{
  "d_model": 192,
  "head_dim": 32,
  "d_mlp": 512,
  "norm": "rmsnorm",
  "qk_norm": false,
  "attn_scale": 0.177,
  "lr": 0.00523,
  "beta2": 0.95,
  "decay_fraction": 0.635,
  "batch_tokens": [16384, 32768, 49152]
}
Each number is 500 + 40 x the weight over its row's rms, rounded and kept within 0 to 999. Layers, rows and columns count from 0. Numbers have three digits each. The size before them is the row's rms in percent of the matrix's.

# layer 3 MLP down (transposed), 512x192, rms 0.285, rows 247-269, columns 96-191
100:441456452477489505462542493550504516517491535490451499510469524494496500525506524420464561517536442474399534477444504527509522511490466454436473547584440423560491496381470501482526557525379515571473521450472559483457533492492551548505526558477513515509486545522488537526478547514497469477
104:425524524538549454490506483531484471431558480528512486471501578531508586517534487482450497500504536497570562474529533485447535503531544452554480524520534491581541525499461504464518435452474472541447533450495431499471454498482559496432456444464511508475471497456477507500475500521497435584
105:513463501583518466482508418487578393477494545469480490477518497493539514486577513480463447564510440478576564468546426502550455484501512458442531489505495454496481475472527552532567546512503488546542488448455465498545496511443475506479432459520476540445452495505462515519523510518390543496
097:556486502516545433580461529551464491516492546530530445454524492534515479452412464491502497519517489516540521510503458538534533468508487536464492564520556430542478539494422497500523481478490503469519479482465490532511460578520519503465412404507525525441423416538473462470490512503500531533
097:512499565522466489458519451506471551502513447489526505559520491457494582476531509538540467615566432498532537570523520517467496475403452519523493509471522496487530535501494551492485527445522502508390511502445549469450458497492486549472529458499479462532525462493476490579512619462485459545
098:511513452505470526462506460530505493452575467490509524379484496458467528490438455515521491472505507527448510422503539486515530527493532536487490414448418528419504515582546475518585454447480428460475497498459486536559488544486452484554540461489519450446407464558526548531425474515577500582
099:495523502522535513490471444535567471456411490446539534497451431463455487605468560436500512503541513501541509592483489507458511562565535521453495484467494534487474414475536512509546565524454466468475468505449471396514487506503509484457453498523503516439481521547421402459513457503559482446
110:511497472547535505537490533518533486514514392499516440532547581518569495504511495485495513496544588440563497508451481557425446526536475438482503504496425603533579518496507543552541478505460525472543464494512478540522500506507520486496423493475519435471520474535504514462482455530534479453
101:518555495560445440444385539535445487476449553566529500513561494460493472409518486473449500451459453539449468532532536438507461489472449483445498501494504486514525496481587492475536446446452534446521523536542514491464446526510491513539558534474495466471520507526534469490530481495482489467
090:451467501510505453474606523541498544482507509577520548507493493482478506480480474503551465549484489511433523443522497478571602518475454479450445550496580563521455532559468556537440486574516488529550590502502555515528555473454522536515509485541458489498528417502469603463528529576524519466
089:561515440458474493531463503531525478538441457503539508434494506570462494552526465464541514564502522446525485500501493485485475503498491517459516430492463528482539469476494515532439461608491478489506437529466514586525566460499522529513525517450495539522482520500475529526516452459515440514
108:492536435466488396499480509519515447528414427450525508546490470460473541554498525445501513500451488516417446405485443567501443477474526501513510468526543558496516425453452494473552536475558446509520627544494536506500483558496537498517487560506485490538570464511520461565503452493484506413
101:463511478509489478528471529412468484491489542544546536517580453495505504515449479490449472477467493477509517486487481472645506512506485520525510519517448508483474500448533496529511568550468526494484529509519565469459545584489581447467534526538453563479526480489488490512559502459540512527
108:474529466441496428518412534453496490492521564494507482500413437483510544526478555531470513490515503589432522508503502499445498452534490507590475535511506514480554493381505439462527542494539509474552524506470461439501489445523514488510532558473445554485565542469583461515456474468489518544
094:497482456554494432511506482481570549487535480501517563480542535549563523563512565493487508536479471490522548498460467415518481563503463532443466466500496491480558581434521544475539500485511478519522507543515533469471484464522525502510518527530424503459525505425492504422472513491455515516
104:531507504503466508500468483443574485484447497571507495447508459595438553508513441496532445458488540455412456575583441482460495422489530501510496472483576520464427548439526537505420448521463474498519492521469494500490510515426460510562519428488543512525502459491522501446401478519470520449
099:484528507507514486488434510472463466539473508490496498571529446376483559517464528522476463473496504535515510531492495494575546532515512449450527446525581518524451493505556512419500520521514476481473442536457503501543533520452577552528492498514520373563539544518481392508471594488482480404
104:518516403509515473551546466489505539490428532571504570527568523469507510519484582465444507492496503476459470514481408518439443529489557484488450526496507485503501463453504456554510412457466488525501486427466559472437445411533453475456458473482506479465498514569510461487437604495421553495
108:473454396526482508500593497573466497474483554515504477596531492521446497464494520525478500485608513437509540490441508507560498484509517505497476544459485545492558432427550546443456501521473548505545484518527426469434499508512492532508441520443506470399575521554470468461494427486530506510
103:527531468491467517409531533464494460484555483491490537516499546516480542483443422531548539508497515527489477433472512485500498527415492515538500453507468496488498536550481548455470571456522436512521457482571468508521415423451417484502540497537526491479547436513462466516422491498544495546
099:479509476529463527524449476465457502457546444599542481526482461495562497465524536468524489479434517535573482562493474453517457443506418451454508522481489429430523555472463531453449504471489564545577507510602484497484516517550494481484511479462432522469540477427491489511454527512534571466
104:511462549449564557495533509544585529477500526478487514468492504545476490417489530488533424524393475474580524469416499542484555518549586511471533475475431424490479512546471455549474412421473487499574499491542494548516477376457493503504545473510476501512497431474491509504552484526541547492
100:560486542571457509516533526520535476581493576470488547483501523497571440564478527491467497527484476467433525450467512533589540506510463455519539489527537524414446523581552505479449524504462542544427488466511489509426438494519417537512469488467550431551464517492503502530468511513559501483
# layer 3 MLP gate, 512x192, rms 0.294, rows 248-270, columns 96-191
102:539439474526518471515490488462531521424561413467570448489501507486505439530539575509485453527512504525496426449580440543388530467495509432473502476519522483420566479437506474513513556518544517438506520494522502491510512524463525536547510530500528530450509525488500538504519512470585507574
101:551505447482488465528468497442527473432505505475507444557494553443490540469567514546479491452496476530509506489543477514493598480442469499514457539519583484508560532524503531435484508471494460496495569544508531499444499477510496479488546563507498581553509497546544484480563496564436504513
105:496507564520503439511536561505491524500525474452473463497509558522512508541511512459545528481493451443438505470489500558538580510453451503471514516474562492582555511522459532436537493491480484491528496457491489481530463516541361478560482519455509520527543508514538512452596526500421441566
092:473546544496401465485485503489483558486551467474510508493567488496498485487423575485562525463528501487497464520547528516563486485481548444537533445497504511488486549562493477560521439510490532483571499457470536510519539478491480568434534568574522519497490502499473520474523490500511456503
106:515444544441487428537488501468514518532464497500522493547516472578434570493484504513463476542478511474557556495455483537546461528458454494520466493482517573424520490484471463555474537506490558408528491474429520448488545453489516497517511507464400487488546475529487505529571452472446515506
097:478477513477536415487537577495493481482511535513543503574572468563562500439534540502494499466468466521503460441413469457471552531579432450505501526448421420532524513441468466475468456545463487489473523458440462524505520489527489513497524453441536453466504507448517519514483520424488496518
107:527456476548563421563556574523495479491502504438474473488549558509492510489610467475554479512442473490476466513547483494531527506500493507499452493479431507458465457559532456478569533531443523514446561434616500456544542515507383457483497528493592476521494503505432539520413481485498545495
102:536503490464472484577579456473491473505524559446507489444508485537444503547459458559499462538479481441553506456484517493421485530543521472514611478485515520541545573498559542462447509546508511533467508536526488489457507528522491496519474479509546525501505435500465446580505537575514505585
100:488468562549497469482425568487484516479460479423490459462508484541475484530461563487452471500476454459551562577519506507522529475501502503540517488586563437488564467623469513491538514539458499500441512513406475434499535483483488496478491436485532503511521419469476536512521466478521550533
089:575461463454552518492473490521518456544520540503523562501447488533500539518565484543592544481555508537453502409587450517523496470460482522473439530478515490455555521484526535446497434572495484447515448468488448523490500495464513520503541517478456629505435536490458532519537525523497533435
105:539465554551523474511451475486439471503539558406472547533478516546533531462535475482525549562472519528454452458503535526503534571500459505536561484459495498474566505552505489534538508482558472504498492424532450534588597466445538470529522458434499508479526481503437627476505494543475477498
094:550563517583527460548447469459465476567503535519491635465554464504516531452506482472463534485515498496450504539514501501521487537469479519473548431413538435556544411469549531472491436511500490463488507500517464547455509442457470531484498544428561526460439513414533557460487587502444462506
106:464523520494504484462526458469555534485537494530550526494449583514479536471518478465508468534490597514471473542551501430487539499507511545487452601450504508529531540414394482603518482454485480477471574503519550456439440548481527575509562448564469522464527459533495528545538508448522575520
096:558447470587492458510552508477487429584560490453472457498500511448496465469547522472500516560472446494494457509546562542462507502547431505482499529529454537448543533408549500446492487541530591578520573564541510499499470513544488514524465475538444530558563406460500543483515526564500578463
117:493497457511507422507495415531492525531503480586485543496530545415470549528495541523500554536505455510474427521490526552542573528471578500501509487451456559476555517488492497530486503547577568519516591565514575499492533551516537573575549505476459491497496456512453471496471533442566472539
107:534551482400508532539529466484469482592542536541485518467491537464484506594459543485541531441483506485577507530494515494532480443490447530446507431531460559487443515464521508447538483475455461476488509484488534575510484520444509507497505598518416505434506523507411501462490580448494504478
101:515470546455471514524566548533512539570590539474472530537484536489523460504450545458534513518437497506542482510569484514531527558554564452555617462462541523455506537557429479539518503490510523492479461433540502512488535544523463458447529467553513549564470529430412497521507461507437498519
109:507518470519468495509515549548451470488503501514450492554448452530496453490497496557457470516548486457386405502527452443466531507558553557504439553494498475466510565467574502530521525484518467509438505408503464481509518528502535523465493575497465493452524584440445464455484492453462514483
101:539495512450469528401523570458506574501527509498485488512445495483502505490471419510556488462500478523454453461458502513544518484475487512474470498471446454549472536521398552440449467505526454446513477468520501499496516505469459418479434529558582483533579552538547523538386526512604535466
096:501455473543544481508489476493530441489441464491433441378537474445498536550533541487510448491492437492553502441464521489577499509545534530543456468462478492479440522551515499469560501552483488557512507527446573506490512518387477472540516459487508397524571503565504515559467509467430509442
107:513511453511508482527540477403556522476472505480513458452502517469529521563592521434487513515475569427464481476514510493474440520494544514554549467530474577492517497519495545454451490550503569415570463527505515558473531504408470448539474549495503520519473479540531490516491452452502380482
099:490476554454472511470522420500463522494521526490521497498521420523456501482526504444575471488526447406496511483551496527468497459495453495527468483514463523484562415507531571505539497504519500522553535499505564570534484545512541482486516456469483455453522511495522535563493488526444365515
095:511556477509600567487469489474500470498368487504512484492472558446548478491497419548516488466578468452475528508476479424486587517450510527511539516539519496504458488413470477511549456481580564521494504459458548545516513481467568511506472466491529516493472523566423426480522527490537525577
# layer 3 MLP up, 512x192, rms 0.304, rows 248-269, columns 96-191
103:529421512458506436517509520519471478501484468496536531532514490531491506509510550426456544563463466418550456531498482587421505503521434449446436528536554525497491450438488492510482488506499507431572493441500459423525494501552556471554464532534483540520477462469512508439598503466505540459
103:501499424531505449464499453495519515437560659534529515515532536465522526519518511422495496544459461476553532554480426554450514519458528441569445534575470526473574456495490497463504496510541461620470492589499519493449463541541510477510446520440441509532486492454491492504482552422508465521
096:471502490499455526453475528538476429422516544473491567494518504517418538494537559474512502497458522536434412506573500472476479593490526490509450535523510567534492515507517485469518542510495551496497479531474458517487499498411509520448482382500461538431493516496587490500489506512513551486
093:514499507500432489507520454467502530504512508502456555501483523480526479485491456552594563539565473439550570555561463541513498527549494498450439541566478505534508486575464521475497445466539515478465526482460508552490529470459428610497510491505568567452484519518420512569574434487550381531
101:546463462464455450505463551495541536478486535508504528450498561502505511462507483560494463552552521490450528484505490533583460474493504439497529558536433482561508409541540456549528435528532379502494589512489496502468549472523522519445457506507492527492478406471533527532488481535467496595
097:513516530588458515454504559483522505416520528560484561558498428524524455513548442492468563464500490530491552500501510490485559535509476463584501481515573520513458513519566497548539562472566427500481475516553535484453500502495507457484446506490553545484532525495554598465548489475431471468
103:433531462566450523511513495452475514483473516497551482514428494581511447471463452367453460530480511474519562528461467541555520531534570440544514434474474491487514421470521487448543414506572535477448561458459536468479425499427499500488508484533494532520547449483484514480487481433491463506
099:495487536489574454503482542516462535502472466492507529578505589500550496496549542454557617495513507503551473559553455484550469456464478504481486469500470480487469407506510541563454465539432501484548475484517467484486460505484500503498547489501495523465517560441542585403479505534455439468
102:445484493552500481467442507437447488437513500443539484470532473482507477431466556519440528463501446399456542593500451463520560484508484511496513464551520442455538479522498438473502554489549510454474502569503464468398492493438504539482467413509529492516461473510528503539413467441509525500
087:462555476469468515421526483540495514513492557520565481593582504525425552487499557541534545434593486503442504467435491503456500551486565461484516505477482507525510592454559441453556506460525533439462507498514477445484509481492459511547492517532452440522538505458556488503398542515480498549
106:509587450498563518480477596457489490497496487532528409511501547482481503597509533493459458504516470458534511505530507495454428453456493488475439476469555524512477457474514461479517501503517489514490490575497544544518548505508523487468512483487514541485494481487511455459546490537494526440
099:475546453499438489497495488522468460528519522421536530453511529518464562474478539508521487471511499510370494462514542520537592535539488496524488552507515532448432634525505514483469518526421502450436542500453473492501414549553500438522482467483509523539485505548478479517508448496544528438
101:464517521441554492444448517429536567470502434501496538533515569437428527537537493476487561487573505557507547445476516450479528505499467480521481553536496479566582529496536470534508474489522463546492519474450496545478404548537500529486526497514420542571508538485528466546572475489414521547
099:520529478536501532394579573463515498499583469535489479533508512515497470446518492532616474590496468530507459514512530521514530466502441483499502486481504474443558514443504524523521479503545432546560473514522491484510572569519485570503511563483435550524514454511505444525461459484570469535
122:524463542496593465472541552452491443532495557519496510504494502518510509518551482546448470449546506462504551485572544443575521485449621522547524448525507548559456437501477449468568558480569487473498435539500516564480508548505495461442487503501564431425464510572481520517480454490448460501
107:477520507462490531551443461507503477518582503462516507501547523509428539568451605496535440425480550492510495529510557524548448485544432489497543470527464475471477515478460539483574513478494482478553450491444449535490498522446530502426528531487437448468484493450507468489496502502570507478
100:543492436536380456487447500494454502415459544496518546433560458505509482515529555491531536519508501531509516483512444515472456453496480409504522518528448430506413461522452573389494504545544449519516568489533431493492535460495474527490534529466568458510499460526490528518534466450482511510
102:487525466532473466450495521558444486502525508496476530554390466580493470543460490477496386480548454490501517480485461438513525546496557499555461503574485503482483608565546492426473480450492478469465435524503536446487466537470483514461453476482523501482492457501429532474500470572556477477
095:472499524494557529498546491446506522487462471442470481552510443508499498452466454522461547436509472466460480510467475479533497497454542568513513532489446521517546449530521580482490500495477500453464518484545472438419430518458538465526440514510448507493552454575575480502481509430524508529
093:482500497482451533503451517445501497509434501520500365447457469510446489463475544567481529532567518393575490483496515487557481578458573501426515473487521514517535515614490503437480489512482483474444562503484524525491492520451433453452576450518475507490523383513577460515501527472464497554
109:521485476535493574420472570495496479448515500481478529568491434522491480518527467524556549485545532546553484536465496482476509519529466502573489521496583499550467501527549527516499489532462464545441530481531417518486484503408551396499470548519558484409544468501603515498458466432449420506
097:529511534497479449422511507536443611461522556516584474488489527517440546466476485460559495557456509495496534524408548512520477531454530522525546542507489566555575478510485560479576488531493495544426484463444496500537589501491456491559477487503507563519433462528453486492506511460473449553